{"d_model": 512, "d_mlp": 1024, "norm": "rmsnorm", "init_std_o": 0.0, "seq_len": 512}
Each number is 128 + 32 x the weight over the matrix's rms, rounded and kept within 0 to 255. Layers, rows and columns count from 0. Numbers have three digits each.

# layer 2 MLP up, 1024x512, rms 0.0522, rows 537-636, columns 0-63
136161127215102092136181165095116140122113165087112138118154133133131130157193154131118110066153145140125130107142117080109149109144118120107127162187151146113139180110091160149123145168141079
099081165137097073122091184092170151117089110159134109124155122134139123118103066140033153139160059136156047050101122096067155195125127116123143104096196124168131132167131058144165126095125111
174121068151099123113093063089078094157162114172078157117167083186170110187116113152119119074142134120155109131082130175141097172128148117140194127090135100165046162127152119167155105123124116
139129105101183106167097098157101136144099093170172135129080104130098116130102068093154116126137137131146146108141160124173134131183123132091051110132135178131131152127075156139076123148047164
112097149102148167114118148136153160130090205194178137184158146151085114111198115119122145166090112151126131141099116126099180139176161123117105145077152129138094116168132121106106117151105115
127106097148151113108155188133133155180129140172161122128130157234094076086141103138132110117131121147180118160123110152163114090052157170098090125178119130169140207153158053125101120111130137
076087061135138156190084137164176145147146139176083115123062138136129081132099043066148080056127089062133131198086105133131182128120110150130127111165107112116142110206170136183158149189121105
155067119125174135162109136157087156117117160079079157101149091038099159150119094119074113087153115185124156103134113161131083113096105120106106171137113161125147141095130158131168101096140095
192164076101104168121181141144101105107122139131167151065052179156130169082095103146109141146143096099141112080109152123120156157111106151159118109092146141137097131142143137163122084138170124
059068158117110117096088145160171117140131133165116141162109110168105127117118045049068159072158114111113104109096108186134096122153104135142150165121149149181058160137155166176126135154142130
124154185144140134123136160165070121174124157161098152129104172186136139049116172107178110095151096173105097122159080155142118169108155151168139070126075115131100127128130194110150132155148139
120158208112072136106147077110129103148129115138142182143125114152113107146099104101171131148118097119054142121212145180115116146114090145172171119133114127162108095170210178148120157136078164
142186082090106148143073075147158128086165138135167104172104142115138132076197087161179149142115133171107133092130089053155142089119101116078137136098172122088111115126174059092176148131173130
063111133129071127144160096186194157179108099177091143191128153118119073104148132131179140109144127105086147116133165182088116162113146113149095149162138115200141096152162131115119170120076089
205162114148108060136132122080201110169172127171117092113158127152128207186140158160075128112123146123075108154141143161121151105127101135120105160134127094129086137117096096102115113129115118
159141142135086118167119174138187144090099069099149117088141085130104082143164143091177112151111124124148109155119116109097083142136126135173145191184123136162129135092101143128129137147131127
139159111195142198140150162179099128153145128124107124091195169130086124178151142111094132175077166071173063156134109104093091150110125149121166169132143212115147122152112154159127186099149157
179146147201133122134143065122172113052099145145178208173182106113154062119164169141121122117150144184164156121154128110142153092136155129129118160088106074118114085132068164117115155099102144
142123231139154135148159154121091129203120119049125142141135140081094165155089203129115129093144111116179140179163168138179127125175130143154104141183128190152108126113096138109174140145145108
153150137166182078132096080099160115163108220092107105102143104114123123122177089150080149186161123116113151108097118119073151129139144081096110163179145137162157112101161138109126162125119127
119145117165110114155149101098133151099144117107115115113066125140186098121207169161108119115109153099095161141126146103115092137183098123152104125128107097136126174064085122186068046104081112
110094137159141101064147125095183080110145123117152085077153153127041082157101104122143118141167097162125155093159097153080126129159138115146103165180130091145163087101041160167035234170138131
202138157118052148170113093144161168122129175109133146188152104127138179133097154061177116125112141140101140121121173132144148073113112098133128159211065140104107067145102127145115114163162110
174099119146129161134106105101140099140174137140101131146107182094133141104165152116060111133146139134101092164108079112153165127159131189103105091148073101116125167141164158111109190168107161
123165159138072145129083104090103134122162166189100143167158130135099146117148098122180118174159145158150149110168152118063110096148133035177098099157160158061154112145125114195199126140106125
108099105159108081160121141076114134106137140121103152142143173141107139147112120149049105151116144191098117100079113082117119148133118092141178127068184135130112155109142143157151087166134116
115148148152127082147127189097178095143132136093098106202156076135129165075108171135147122110138108082150167107181106067124115113116109230115097122179116120071150111108079100106156158137074151
105105166167146075151127180118119170104096078109117153172164145089151140185133141106077129132098148161153159149122070114165107154120166159114140151172183103101157122123152099138169121098102193
098170108119113094123082160048206125094101150120178145179116103127118152156089110136152087106050133127156157118122135133173158132130104092109142151105156101158125149045145081131186077129159144
148113115101130102097159127137147085137140099095099157065138139112114126165120159140125115132127117131085147166111087110118138167129148155131102125111119151137153129083139111132146100089144129
142187103166120154170155144136109166119138134139154114157088139147110162199170211124130147121148155138156092102100153123081100060125084159125126164160133104200074146167123157136144150074132095
183131118134148119203103084077073123103181103149166152076107090117104141198142139115115097161141110149162174123149131116130092101111121146161114143150057096110108091147095113090147112138125130
167145147140074089119171139136228153129165144092099184152153125131130076065104126141133100121141127144133146188145109157164147096133126100108120109134168155139159124082138121140110123174148120
138140134191160133142143105111134177116074147111166200156095127160155146158128147116127206127162130089073132109123151117138100116057099137124062163114186087118112144185101116110192081091134134
201164106129118108140067156094081141111127118105160170074128139142117103119110110171142114189080117085083150191142161082149158120123100163062131150109095137055157178170148103177209170128108119
149125120114121067127157134202083100082103100089104099111159113091127059142070140114161123067181146131135085148134154171190122144120076175102128117096108168134152114152103064182125123140117146
167111074120159128144132106151109144142165122062115146122098137116128150170077126120115073107146105181106113079107119170128106165111093124126109094147239121110126156098169115124165119127092156
157159137163081108152140110106097133120176137159132126102108098149174122110107154072105132132139109145096184123134119097101133104095149162119119151116032097141130201117107132110119099104120109
093132058160173136123111155166070095135049138128115149077146173130176176096130145144123091105124135196149149107089182160091114125110115115122125130128145149130075158188167186135130132057098127
169097111115124119108160102186164122189183114157146142071142110118122151126159111160095115140162099135075133104175158082107119138112098067144117215118142096134137110136189144124121105126124174
109139122100110163151081103155123114207122155147111163187070149136120173131172150083162134172175102113135150130183144142162136135184150168073116148146051146091132005133145105104104148128165063
140185155115098161128151082087060153106123131130108169087139147080099186143122156135142025147082080119111157101093147118160168128154132201132124088186135128120113196132147170170131132118182126
121096099120093101163074131127174100149146122136164183066125085161151161086119111109203115090098114131137101098164069096138120147177134151085051044182148129130124121141109093163135063184164147
138200120120119129103072034109091152194075078092158071165137144146132176185183161157086140117145121194140153108125115131129149127151105147053138156118134148083082099147154120125177164054137118
152114097158108144152165169147143184099116084167166110103147131132189120138139159073173101142102110093115171113143093125088118120153152164159144067154090101128150192092161160092144154114094149
100092125098135084083110170093118199068110113090124152098174123114156081135082096120153146106146134092151093103118138129147094150112127087152173085118106089075093151121132156137162205103115098
094136188140129152133121176121084098177082119122158091156210121143093131112123179099100202180152164208167194200116143089164143108142097138174126134122136129102108082144094140121144135142092151
079094175147144137123171118126070098111132140128130107088095165145076132121160095122125133103115156151126090132092121091118152111086110186114109102105115142172080117127116138127161172137105095
125136140135153138113125125164112158117148084108114105155128148127092144077118077108122123101151165125093101069127090175154096129137103179146125127146134168121151136163162154116090120137098157
117161081110106118096104108163135077133176128166113160129066142127146185052119143161124156122089189087167143143104092120138120114075103123117188123115097118116124111091144086166143088112127111
181156134115151160162173087125105122084167131137103216154111147100125143160055173076148129176141078160191126114176168115159131133182129073170095123161129114044158166109105052148172117148101112
148124207132060164131148162100188181110167206129118100148160146072161136179136129094074197127169142087102128134076121169130133140084169091099143116153084119148147134148137077194081111160109146
171080111109149178151132140091087145130071101172118129095091134171168145110090083119109166111099152138080103127119073138150130139132108109133122101132147121134086130151170144130116155099078154
141126129131175117181113174126099131134132121087133069110129130106110134129164123052186092162037197138092166116137203181106100092191086167164079159107180181125146122145139155133153189122177129
141121135085090069086162143111076143119107196157055115165139123116132122136194077141169159113140094070115143167111100112099129155133143087116120087149077132147132130173122101081126168152114170
147105113132148128170078094106151059139104104105139077112116140186119142079095091134102110143145141138151141110147047185190120126068134137154144127113193094173154093151157107133111094082149138
141084111079113183116150098166112125161144081110116137143188095067160181130088134107151156125136144137150102151137068154113177186052062167196088126079152119149134117148133111132076106078112122
132134162162087134156140111201135159200139137132108134157128123140072092129173113091095171160178097123102140117128112128115136123172137115085165147076032071079109096173137097114129154197120127
098187082137090139089092136120156181112104104125110099098183145112177112125154129146154123144121127153176189135111108108169125133107169131087118129112118048116149120170090090175143145089105158
172140154117129109073121130111147104170080101073156180118113105146123090188122186068181150095095127144176150070163152124099137082150095153151135148137137156125149109075096126148056146168072107
108095125132074105137112110086100159200185130139174124098108127113165086116142148083169138125089153094106170178167118075181135094117149132100119173148143198153168126147106142110100197129134100
106109143086130136062051104147199115147159108115129104142191092099208126049108147087169143119081141069109137141154115137138148095192121091141102114075089136098140116116151086115049107103092133
146104116116085103110152106176114086113178129091104093161137154099126154106143103130103116113109081128170124111191108093150118146118163091201148143133153070133168105125114108127130129138131113
158057155078132191146089176172172163166094139093120171146098138115124091119136116110167116155110098102167125136156182113112158122130103124106106128117142140147136065163123173138108100146066150
136136113109112124079110088150144158137133134136119090127123095148091096130073186145138145142170078133128123113087100111116156073159165107081103144136163113058201142042175082098109185104146143
153170146123144202171120131128090150116110121140133133101091098114090088148141134105111181130090063113142100124105147130121040116103115084089105161178099152133140123149159159167103093153165130
112020100155130179102105119116121058100120192078135098151122115068148142136158150137115113152127150129121109188150074091149084110074197179111112136090117036155163139161139115150166104057082154
168139113171122100137071096130120120109119121113147160097110191138138122051059162143116110107104172111137146098099054158098170119144098118066202104146143087075101150115108130098142105123072141
122120177167163197131116192074127176148140179090164132145075199183092120135130114108083160096121097133143122101158134174061101101162153163087132158185121109068105105083173109069136161161125100
126128082117110167161105129114130050095092084108117113159127095173131163111112148136080122137163145184098142162048133101129110137106172129165115131084170120157128154147101105173113126097113113
121111105124093141190118134126114132073206143127093165148160156154142103146140122108149051141125089080119119080124080093161135115095150147145033140137143051151215075129072111146145143138124099
131185158121166110088130171110161158127145163117147107078155107138064126139107066174184134154116124132079093095105100123102116112115158133116112141092137134126108146095127151115163129104150131
128140105115117123186089134147134125142114145117130114154096087140133161112169109106097091188148102118144141203156140142149100129130098143163126098177177161136136178169160159134122095142135106
119152078154133143140215118087215098097164138114180125187102117126155153137081145130051121173163171126063114141118129097178125103109132201152119115115127086143145134156122147129154108170184133
099063128095064133143083161129118070155122137133140187098129145137145150126102209112187122123096107058100157116129086178143096144145083146142105147105146143122165121140144045090135138161130120
110148131098116121108110056083110161120160162085124146075146067169147181130149184152129129171102168104073137165157091079082166201098117171177115042120128143135200137016078161155149147125114193
066134129160144076141108132185079129148068069168111094125134134109128184136092121083191118147125104144137080162146133140087161132180120097162169144188100106111087101056092112138082123096144132
129078148147139116069128119173145111068130076152114121115148159150135116143178176105113198136178113124128087078097110095110132115176194119168127120072047120154127145042110139131138162203081097
163149135105171161124120107197124089121167098078123109101073136160121146175102112098162168152087153167082095133118127074122080199092054195101130122122114123187062169197175130179178165079115120
111073120092110104127107128137100071098141148226122128169084125168175118110105139122105112139095145077093140141166143099157081051126129087140107097155144049110173194138130034136139094123174080
080141131158209136106074164068139145079136172129140124119126139168084144151078118082099050142156126121090134155140154082138095173136107123077120181089123073122137097117196131077092173131118107
126141128142183117184109144113150120134117112106184153112112153178126113128091120097122108096150140117136157072141126167134091051072114115127128112062180123142153126089134146141118148086122132
129091129125151164096097103122141203155164178137134077119100110163122083122061158123153103146116079107142119135141103117101121129171145115172124147174168060115099086112132146116168179097167091
195160144157161143145045136122095124124164070126120105098158108116142123165114099130148121152158120053142136135149104088188083101088116181167089121102083071091163115148189110149102065105112121
149120099155151129111128159110184092149162156158183130177132161148056119188076174133130109124066116108132139117098149123118125128108095179090126161122132154125116129161147166142054095091146102
118133156122168137121105115085104103122118109140051145113109153155146072072144149068122121105138197122082135164156132118123127125161151157155096109085185132165153147126111154116163160162133161
150103184107090104159136108188098116120123147137130171109132167125177067096077134170136112153152075099148112132097129105199125071130096145106150174171136048143100097096121112075136103149142109
099063154111144088135145079081151101150130131158111150127116119079117054119080189162101083125124095140046173135092132056118125119138133169203112168119122152129095079129105107095095157144136139
141141157081089134173157099081146097093103092181053101146129069126077127170106125205115171213076157189158089161116147131169138177104127145195102107160122106117187127105087109111152075109189153
152106123179150165133157104123088162135128146118161158107137136175126099136087161086120113144085132140118085117126186110174144097073095159124083132058148100063129126128180174168151138131139153
167107116139163098129160131131115113163166124131148149110088164163143161093109141148133116113115080173127115151138104088146130116125147102142142136101126106146121100151194105136128120118138122
119123171162107142121200068120135162114158181105137111123162181182115152161127108116168138096143136160090117172119135096147122110067121133106107153129178103089096088166136113122152139102201148
096182110090082149089098121147139168152067099166080182169130107148075145107159110119143090098116118183100109114055132002083096134144107123128113134109154106111133147136117136129131144170119124
116207180161118178146089153129085172111156143127104109130083145094162125092110150157167146103141127146120154147126107140126118085156135117134138094103119140136132124137140163145112160104182125
156113158139141070131149149188099138165092111119160156158167102148123132144166162064152074158117092148112127098093128090126116097167121078129090181120184139122150095183070142136099146135130161
073121088099133131174105074156150161112134172134107143096129136098136099129143124153172108123128098187139163142133119103157139158155149128158147183132103132116172160174121123138196109133146107
079153096116132142155105158095124186152124112133134117146090109112136096158168110081131180157175127130113157142083188150131143119107122171118120152103131140120101122155151169132081174129086111
064153109165125178173119134068169195127151132146110090098147114152153113173058119143138116076100142155156113192151114173191141195168165111147153138154191198066131096126120119163132172140204156
105114146112196116141114174137054084128148170165104126128136130156130127162065117126146133159111127103139163078100129074125154048078083104174079085113113131134132153168133182135113133083123149
137170146167125123129148147118072119212114182092101124129098102162102175100098097117143118118044140171159159105167119101147133187169054164130117129176104126126104102066166137098158176139123075